Weights of a small transformer language model: 16 layers, no biases in attention or MLP.
Each number is 500 + 25 x the weight over its row's rms, rounded and kept within 0 to 999. Layers, rows and columns count from 0. Numbers have three digits each. The size before them is the row's rms in percent of the matrix's.

# v: layer 9 attention value, 64x64, rms 0.272, rows 18-32, columns 0-63
# o: layer 9 attention output (transposed), 64x64, rms 0.255, rows 18-31, columns 0-63
# q: layer 9 attention query, 64x64, rms 0.228, rows 32-63, columns 0-63
# k: layer 9 attention key, 64x64, rms 0.243, rows 32-63, columns 0-63
v18 126:547539470473507497468541507472446482510490499506497504481540505492545513483510451529529497509482501465503502536510471460462510504504461502508527492495480547503487496470504518506494514452484448
o18 113:546525489498521501443492522484499524486502468494537509528487454455478507478479503515502500521476453528561490519501505520441499553525509508527524507493495487465500480525509517520471536510507500
v19 130:452461468479499509480514557557466502488480500497483486465535488485504503499467524472533513503499554451511512516518515495495517502482571486503508513478486519482485519517447495482513506512507517
o19 115:515539469483460486501477536544489496504480449510513512468488496484497527515515511491486527508486493435509473504493495553500450479504516464475510455492470502519530484518509488518535531481484451
v20 099:525511473491482498511464514476491467486474478475502516502513522533496480507494494517521499519522485549479507510497482435552499511472538481540506506492481499503478574448514470489483525501522455
o20 091:539520445514491490485490466501513478457507479533491492467481530482480545518479508482521513464478491563527535497476503496520520530474496496485505512503478491497467494475540455464472542468494508
v21 131:505502504484509475522547552495500478502493482471454491494540554508463483451503521448497475506504502491526516537487520497496485539505535464489498447486515494516511522510548519457509491484519509
o21 117:485513522524459538461504518500476567497453478495504486482550531474484503507491512458559536486513481524517506553480522504525487486541488502493510494530477488503494518498510477496522522460504481
v22 110:518510521451513502513511527534498469531486497491521484513513489518459479513524471438494490523480479529529516508493525491489494507452477483534438501489541512542536469489515502560494500498527496
o22 104:489486545462504517465457499474497523506509515490471464476475534489501479516496497518538476457524473519558479498479531466543492540470513462508501521524483529503507536467491497505516537496506536
v23 112:454491493479542477484526487492520486497487463475501495509516469480479505514517524538516459467528441490526500507501488483506549480488510514512533497514515514482520529526517568454500524454511525
o23 109:487545483531506510468538489531470515541501479497534500505534521507495516495548492502457474557528508542513495531485488473481513519532491518527515520522496518565485495493506489489507524444478511
v24 113:519508529494526497547509489441478510461479504487523480502518479455454484474489482520473519536547489536523484497524460492468516507521451526513488477501492443530538495508507507506513503472499483
o24 110:486509524468557516505510514459447533512460528480493505549498484469478462485484475489501446478512480515452515499475483498485527535490496531466477510481495516511474485512535486473512514516496540
v25 119:471537536516487506555488479454517453474480483478508467499477480506471504520552494500494494502526471506506537504515517465505512518493515488506515515505494515491501469557514488438491518542472542
o25 103:449527499535506508507518496474510501503483531501520468488470500519497458514500531499489506507518501493444502552495531497535507506519532551519512530498487458497493511471485433448501524495458516
v26 119:481515499483474481486476496485522497494502517506507526445505447500468502437525506511513509508531501509485545473464569532514487497515491489488510511481536505551489485477475498523554505520541502
o26 105:473504558492473491525476487539526484514512491474495468495500460513538512519510520486538493493495537489488514446450551526482520491498509487525439470512518522483521478460489476502478495465492513
v27 128:528485493499483508513519533524464485451478498526497511510522461460509484481536459509487491529528513488482496512480493480454519500511510528485522510430500460570501505531524473496467510521524495
o27 116:536459475482466553511510481476512531539511491488529517538518476480499494479506502488518492464525516457489466526474487528485474518534561515488509518489507536494469487532523467513478542503504529
v28 110:495505472511504519515563495503498494522495480481508506511481461494522469439506479507508500504491535488479555507464542485484485535540490498487538517538512490530513481483500425498497522479542510
o28 096:523499506518486516493483501504477511536477488488446487537519482498520506487442553477491473473481535494470512499512552529503463492490558522552468472505478473492469482487478506523502527503529498
v29 109:497469519493531513546460504466529527518511496544496497487486478492503481534458528526470490527477446464472504486496551495508499514547468533463537522494480480515513503475507534464510501512518517
o29 100:490454553508516507530543470503506477514453518498482504521530486476516489548516526522459471485545517510448511503499486524461527506540497472517478502525532487523531504473524505479486499531488478
v30 099:492490506529446535518494494478509486521527485528468517456556491483479501524541544551495512493469453509470480485531492471505518502504491478492494482523511461463521494487520509510472508495558520
o30 099:475465493502535492559526466507462473519484456508542496493531491508447495498516519533485514486550476523506523486502520485520536487532494508526496522527499496519517509520480480544558518476504523
v31 123:507492475491486506497489569505525518494459451519463520529523480527539489540518521532480494526514495519539477473492534498491505477480484488528539505519472517463463443472498500525524513502483511
o31 105:538492513506510503490453534523504471469506518473529514518520515531504477486542474538486510481522440527485496517524504528538474493491438484550492488512558520507494461486497465512501506509506492
q32 106:486531441506490497545515501546477525437495511477497486511521528507473473468518523509531533510503483549491497504504514510534506494508491469485488483511538512566518480500545515495467514481476525
k32 097:485522501493493475567484461494484526481537446480488506510524540510509514526537483467513505486484498490512544499499506477489467490506448482553506514517483514500501529485547522539512516503451482
q33 115:474472499564484508513505495473493544550518484493463560510489490526512514516511540482488491504480529507492499481521528493506505472488470524503542519536535505483482448543505488514517453485495468
k33 091:496489492473485482475502515507504522490468526515463536505472493471443514436513545510524503488494503538507484524498517518493540499516527468492500495478522453508487474473482522503487500536566543
q34 095:530510502499519521490483521561547489483480495506526523503475486463489475497517496480511520473528483498548517505502492480493503481485520448513440443495476449506497515482501505530532557489482487
k34 095:467502519538489475513519497557541462512523474527530533504547483496524495528555500503490519515511514480509521468498492499502485500465486486506468492507525564472512460483537491533487535474486492
q35 112:483486533531495452510496484468509515501485494446503495499526516531543517551509506476487470507456516502522467488490508509499473542500510523493522548517536498507493474516477492535488420501526486
k35 114:525475474463462537519515514491470500488464486481459515488506522539532529479443505485527493478465477519481496477515474472436499498538496503506485528518510476515470508503513465532482498541528481
q36 104:490476523481472508506536544434459522472490490490478530489494474543499546481465484489496547480495499484488480471515494465483515531487471518484507505548520518464490490534512534492526460482494487
k36 130:507494504490518504511544526460460542533489500487470474469464476526472540488496527497513504512505492520490510501504470483490509525578519499482457526511507502536463526504518506504531435523503500
q37 119:514479512498474513514477524470496534520558496469494516490511500543511526504523519457559471530526537526532557490527500482484473510519462499488483501471531515490478485494525490485479451514489477
k37 110:504516491496524484517492542441516504496534484499509537492495492491485525506504493474510469508480520445538503505502515513522465451559476518502516508491531502540500506455456489534481447498535515
q38 110:515530554460512447539491530473485532469514507494482505492508498500486516485480484512478473506469519568502485474518487506488502543495480532525503504504474478482532542558475514504476537506483496
k38 104:497512468471532565498493468463508518526489499500497530518463517508495535480470483511481455514492468558491511532513483470457495498521493485544472493569480493524526521495511499503483493491491475
q39 112:499492499511513473502512480472492489492518475472494511529552488478522544462501523487503486525532508485457421510495496478447520490522485540490473513503488481518480490533544516454492524523469519
k39 115:523493529472516506498533488460463515528489491495473509494514451505532518465548492526467463528519476524505469535516483502461524462540514499477481493487519448494504558515512494484519535493502515
q40 099:518463509478546509484514478483488506520509514496471529569474466526507499496521501488503479499482517467492523477508455463521571471525514533483470508533483512467515513471500462489498483486522537
k40 099:492506525493488482458481482515492481537509467520501504532553453494526506525540503494464537515465508474532504472529470462494499508523510503483440517510456525490547522495533492497498482539507484
q41 109:507449549519516494515502528498547520545485498465511526470480500519523545462508515477462471445471533510521492445489496480468513497503480508501514502473519492500525488480501468507507526530523466
k41 098:534511476502518544526525445483504528527527469484510511508513517525518527490479522484547484472484515488528505497518499445483479467525478500530500518504496503507455530449524516508521445528495467
q42 093:502518502480534514533460500534463450495522503533518504469520526476474498469480480476510521516484517503500524532481506458530480454521541433487508456461518512522482516473507485503531493491515498
k42 105:508500501484491493494480494506533463446469479472507463524437508487479465498502481467502543530535526533516486532491507530533475502462465493493527472453511498510503483499521496512479518456535527
q43 101:498486499467469478526511465517508512535506533481485483491493500465497524486472480487487560489491462467479496494468506508512457475541493426502485437484502494483461510488490527470513535496495480
k43 091:505512521515505476505486538509510489500488479490491533488477520507511466520511482451518528535550494507529495474518491548489497519444535484488478454482533494484545532532494508450479538468485525
q44 096:507477490425494512470502505460485481492475499465451499513528507480512520469487486529475521497471471475482468470527509561485504471513486552484529544487519484491508497498506477491492535514463507
k44 092:472496543542505487503485523526531498534480489512523526500513536493523415512531503484491507513528515477533510490514548551527503515497466525477485482488506512500492490522545533504481492477456518
q45 106:475487507515516482504502531476471490506490476495478495495493519486452471559553548510496487485518511454558451475469486502542520505502499498481489472507517539528534452502488515511470506501499473
k45 104:493528542523519538489511476466475515543475495458486517500477468523470488557487491469502475505472477475510500481557540465519503483460475493491513492481520530490552518495494496499544510507520513
q46 114:488503512501520468541481518530463503524499479525474516526511467502511498524522511534484484475488503468481442504520498539444530520508517461468517543505550537531529481512482531501528481507505519
k46 115:462523485510491474550514467519468533507483504484461499492502482492473489482509510538464525482491498502481486490571548512485510492571467515506507495493483488469487478520505534491526479507459467
q47 107:527507497515482533531480449462500489540489500493541524527497483506506502512494476526473487532525476460486489549497559506531483450496504500479489536504503538488500549495470478470491481523538487
k47 104:512511497517477474520494535464513529462493495473501493495492481480505483491533533486539500508500534500461486513548506502459520515477474497503492550434538498549506483506515482492483497552452527
q48 114:483454507479452477482473492485548515510516488530540505501506491489495466529566510459515501529502464489478474517494488490471485506519434507501429498527506501492490526489490521498487497483471514
k48 121:459469533491499440493489539490496532498532480474543514489542476487493507512538516474518497505498443516473456521459489498501495516540495515486471500560540476511500498501494517523510505508481530
q49 116:491531516536436436519514536519500495481482487476509496520483535502506534509494534479475506486502496488476507500520535439553498502525492485515477528545528489514468523515503538498525535482500496
k49 109:455510498498534485518508543514474462493457464472514499447464544526497529501538543498513500482536462507478502515473503477497508505509503462483538503520527464503516526473484484464490491520505458
q50 092:507483509534517507491509524537456545496485498485542534497448489520507486488484520480502496549531501462557484495463494497528534447498474496500525470503528465519506467491503492503506530518540476
k50 095:505479516546559540487494471491528514524494517476523453505455482510494505507538505421505503511507515462503513444471495460495495489494507491449514471496526500485503510485473532499495493479481505
q51 100:465515509493476480525463507507494488458549541512500534518465515508521487487477488507541512522521510501480517488522492452543491483520537522482477516569527500495490487506509498530521449526464471
k51 103:532458525494551465527496500537474486528480557503488501500474483534503510475490530502543475490529502518474526514504476533491490454520515508499489527534538499547481488491471455513526491533481502
q52 116:517523485474429508517489485480514504469520498448506484470482466501478497495555481507516485494502470457476469500516553508492546504530545481516501497535488502516509474465501537484525521487511530
k52 106:454533506496503510529471492526458507512511459488534480485461483507512501526551491507497481474512451510497492495530534527459528497490481478519520534514516555514510460551487465499514510502509540
q53 133:463476477484456486481523474495484517472473508450501491522505491529472498491483554520508472509476526513494462457502501501483507508538466524491471547523500524532529520488554549493511501511485537
k53 118:474493533489499470501519464527477547558479431490436531501477493458507527501492503509498482510524462479499497470470489530466501514535482495490518530516499518521530530491515504519478488530497497
q54 091:541537474529498480483513536498495469482485539441485515462517482574510529499497531500480533509465496502465476477489488493495542544519501505491450508521498499503484492520494492466500534511473487
k54 098:460502510526486545477542535476487479506468491522483494486447460513502512501515531524451487468558493508470526510495497468473519516520481457557514516502498510472478458490484514508510513476501509
q55 102:486487503551530502501506491510481465517538457510483514517508530502472496512502496469482503482486479542494471477459510445466519481493505465491500468470536492517463504509496531562511501491562478
k55 107:506486504524512460508507516522501506473508466537501465516508503484452524502487489510450496495501492524523431498515520485525489491489522465509480454442537489492511473510500538520478532506535446
q56 102:477528474528566539537480477467525487501488505470492469540479474466527463520495495516567481501509481466507486522487516488495511525504466499506483479469547495504527531493485512514539484511525496
k56 096:536524516511519473530470477465516479483511476515555498506481453481495474539490504524551490520556544491523508461521495532488508494480471497513482466483540504483495476487523548487532512489502502
q57 120:487501514522523499461520496519523521501493513451486513505510489499447511489548491487477547479536507514480521436499514498497495491456528489497502492499479551492460493525564519498461490511464471
k57 114:471476534489501529441519490505478508505514531511496532554546488501462511479518528510456521474501498519517487485498449511505532485483513476510518512507549554528482486501473491461481490516508456
q58 103:498519504489515467444489483501493535463526507465518514468532477494552519543521496507491468525491461515509492496502532507503475505512526519514522522495531579527511504483503448519539485479488495
k58 110:501493521489520474501477549501511551506513524490483507448482488517518480512515469518489444495516520509471522485523495506497461512521552495562483523469497546485511519500524467497451511506472469
q59 102:485550498510508516478481496466494482496512455519486491523490447511473481503519500527524519491543464493531487555498469529523502475524495540537506500524493522510489472478494519446506531440520501
k59 108:499574528513496509525514513500486471510539499469494482530521482493515467467528487509547533461498514529524532501529475453534484511507503511507520514518493541468507490506549531496534532519497525
q60 116:553512494473507508479495469489474503533471453477510525497532506469506480521476501498514492520497558483536534524530535527482509484474505485523476525462522489485469531523483509472551482450492519
k60 112:533498471471546505491474503496499484520493468456523537469503506478487465515490469504497510471484544443502500540531532502503520508487519445495488521484458523513482535509547517494506451486491520
q61 108:474483521499493498491427493496548522543518527491503512504505501525527515478490501488534444511453523477517517537453482461486506448516506504504531482502492492467513503469526469516493518466526498
k61 101:533469468469530512448482540509519472489503517498499509493464492512513517470506473480558484525496537513498449489482482511481508487550498524482525508487483524487552479479541484530496486477536524
q62 108:542460451483543533496492498511510520513508487477470524488520507495485503486526521525508532435524481529492481511558527464516530481465460446537483496471511500483516497513480494501489494520488509
k62 108:532487458488539512491496506460518501503559496526490507524538487501511518538525571523495513503485470498509510502517553509526516517481488480509454474473496546468470500505510471501477470516531519
q63 103:486534484480490497489520524504532495484504488459469508492519488499539485484540513502489482476537472524468483491515526488473550487585458482487521506504560504455484525512506499519501490507461496
k63 102:482535515536532466512517502495518493506530479488475543470511508524510479473521518531525451486510444520508486511494530531466551501524510470521522519504509491482474475502444513506534519456482479
v32 077:524515544487532501483509481526513502525505492547516477501488498525518488536531510519495498493568559533459476497510501503524509497482482521487509499544458471490501551493506473516507480514483438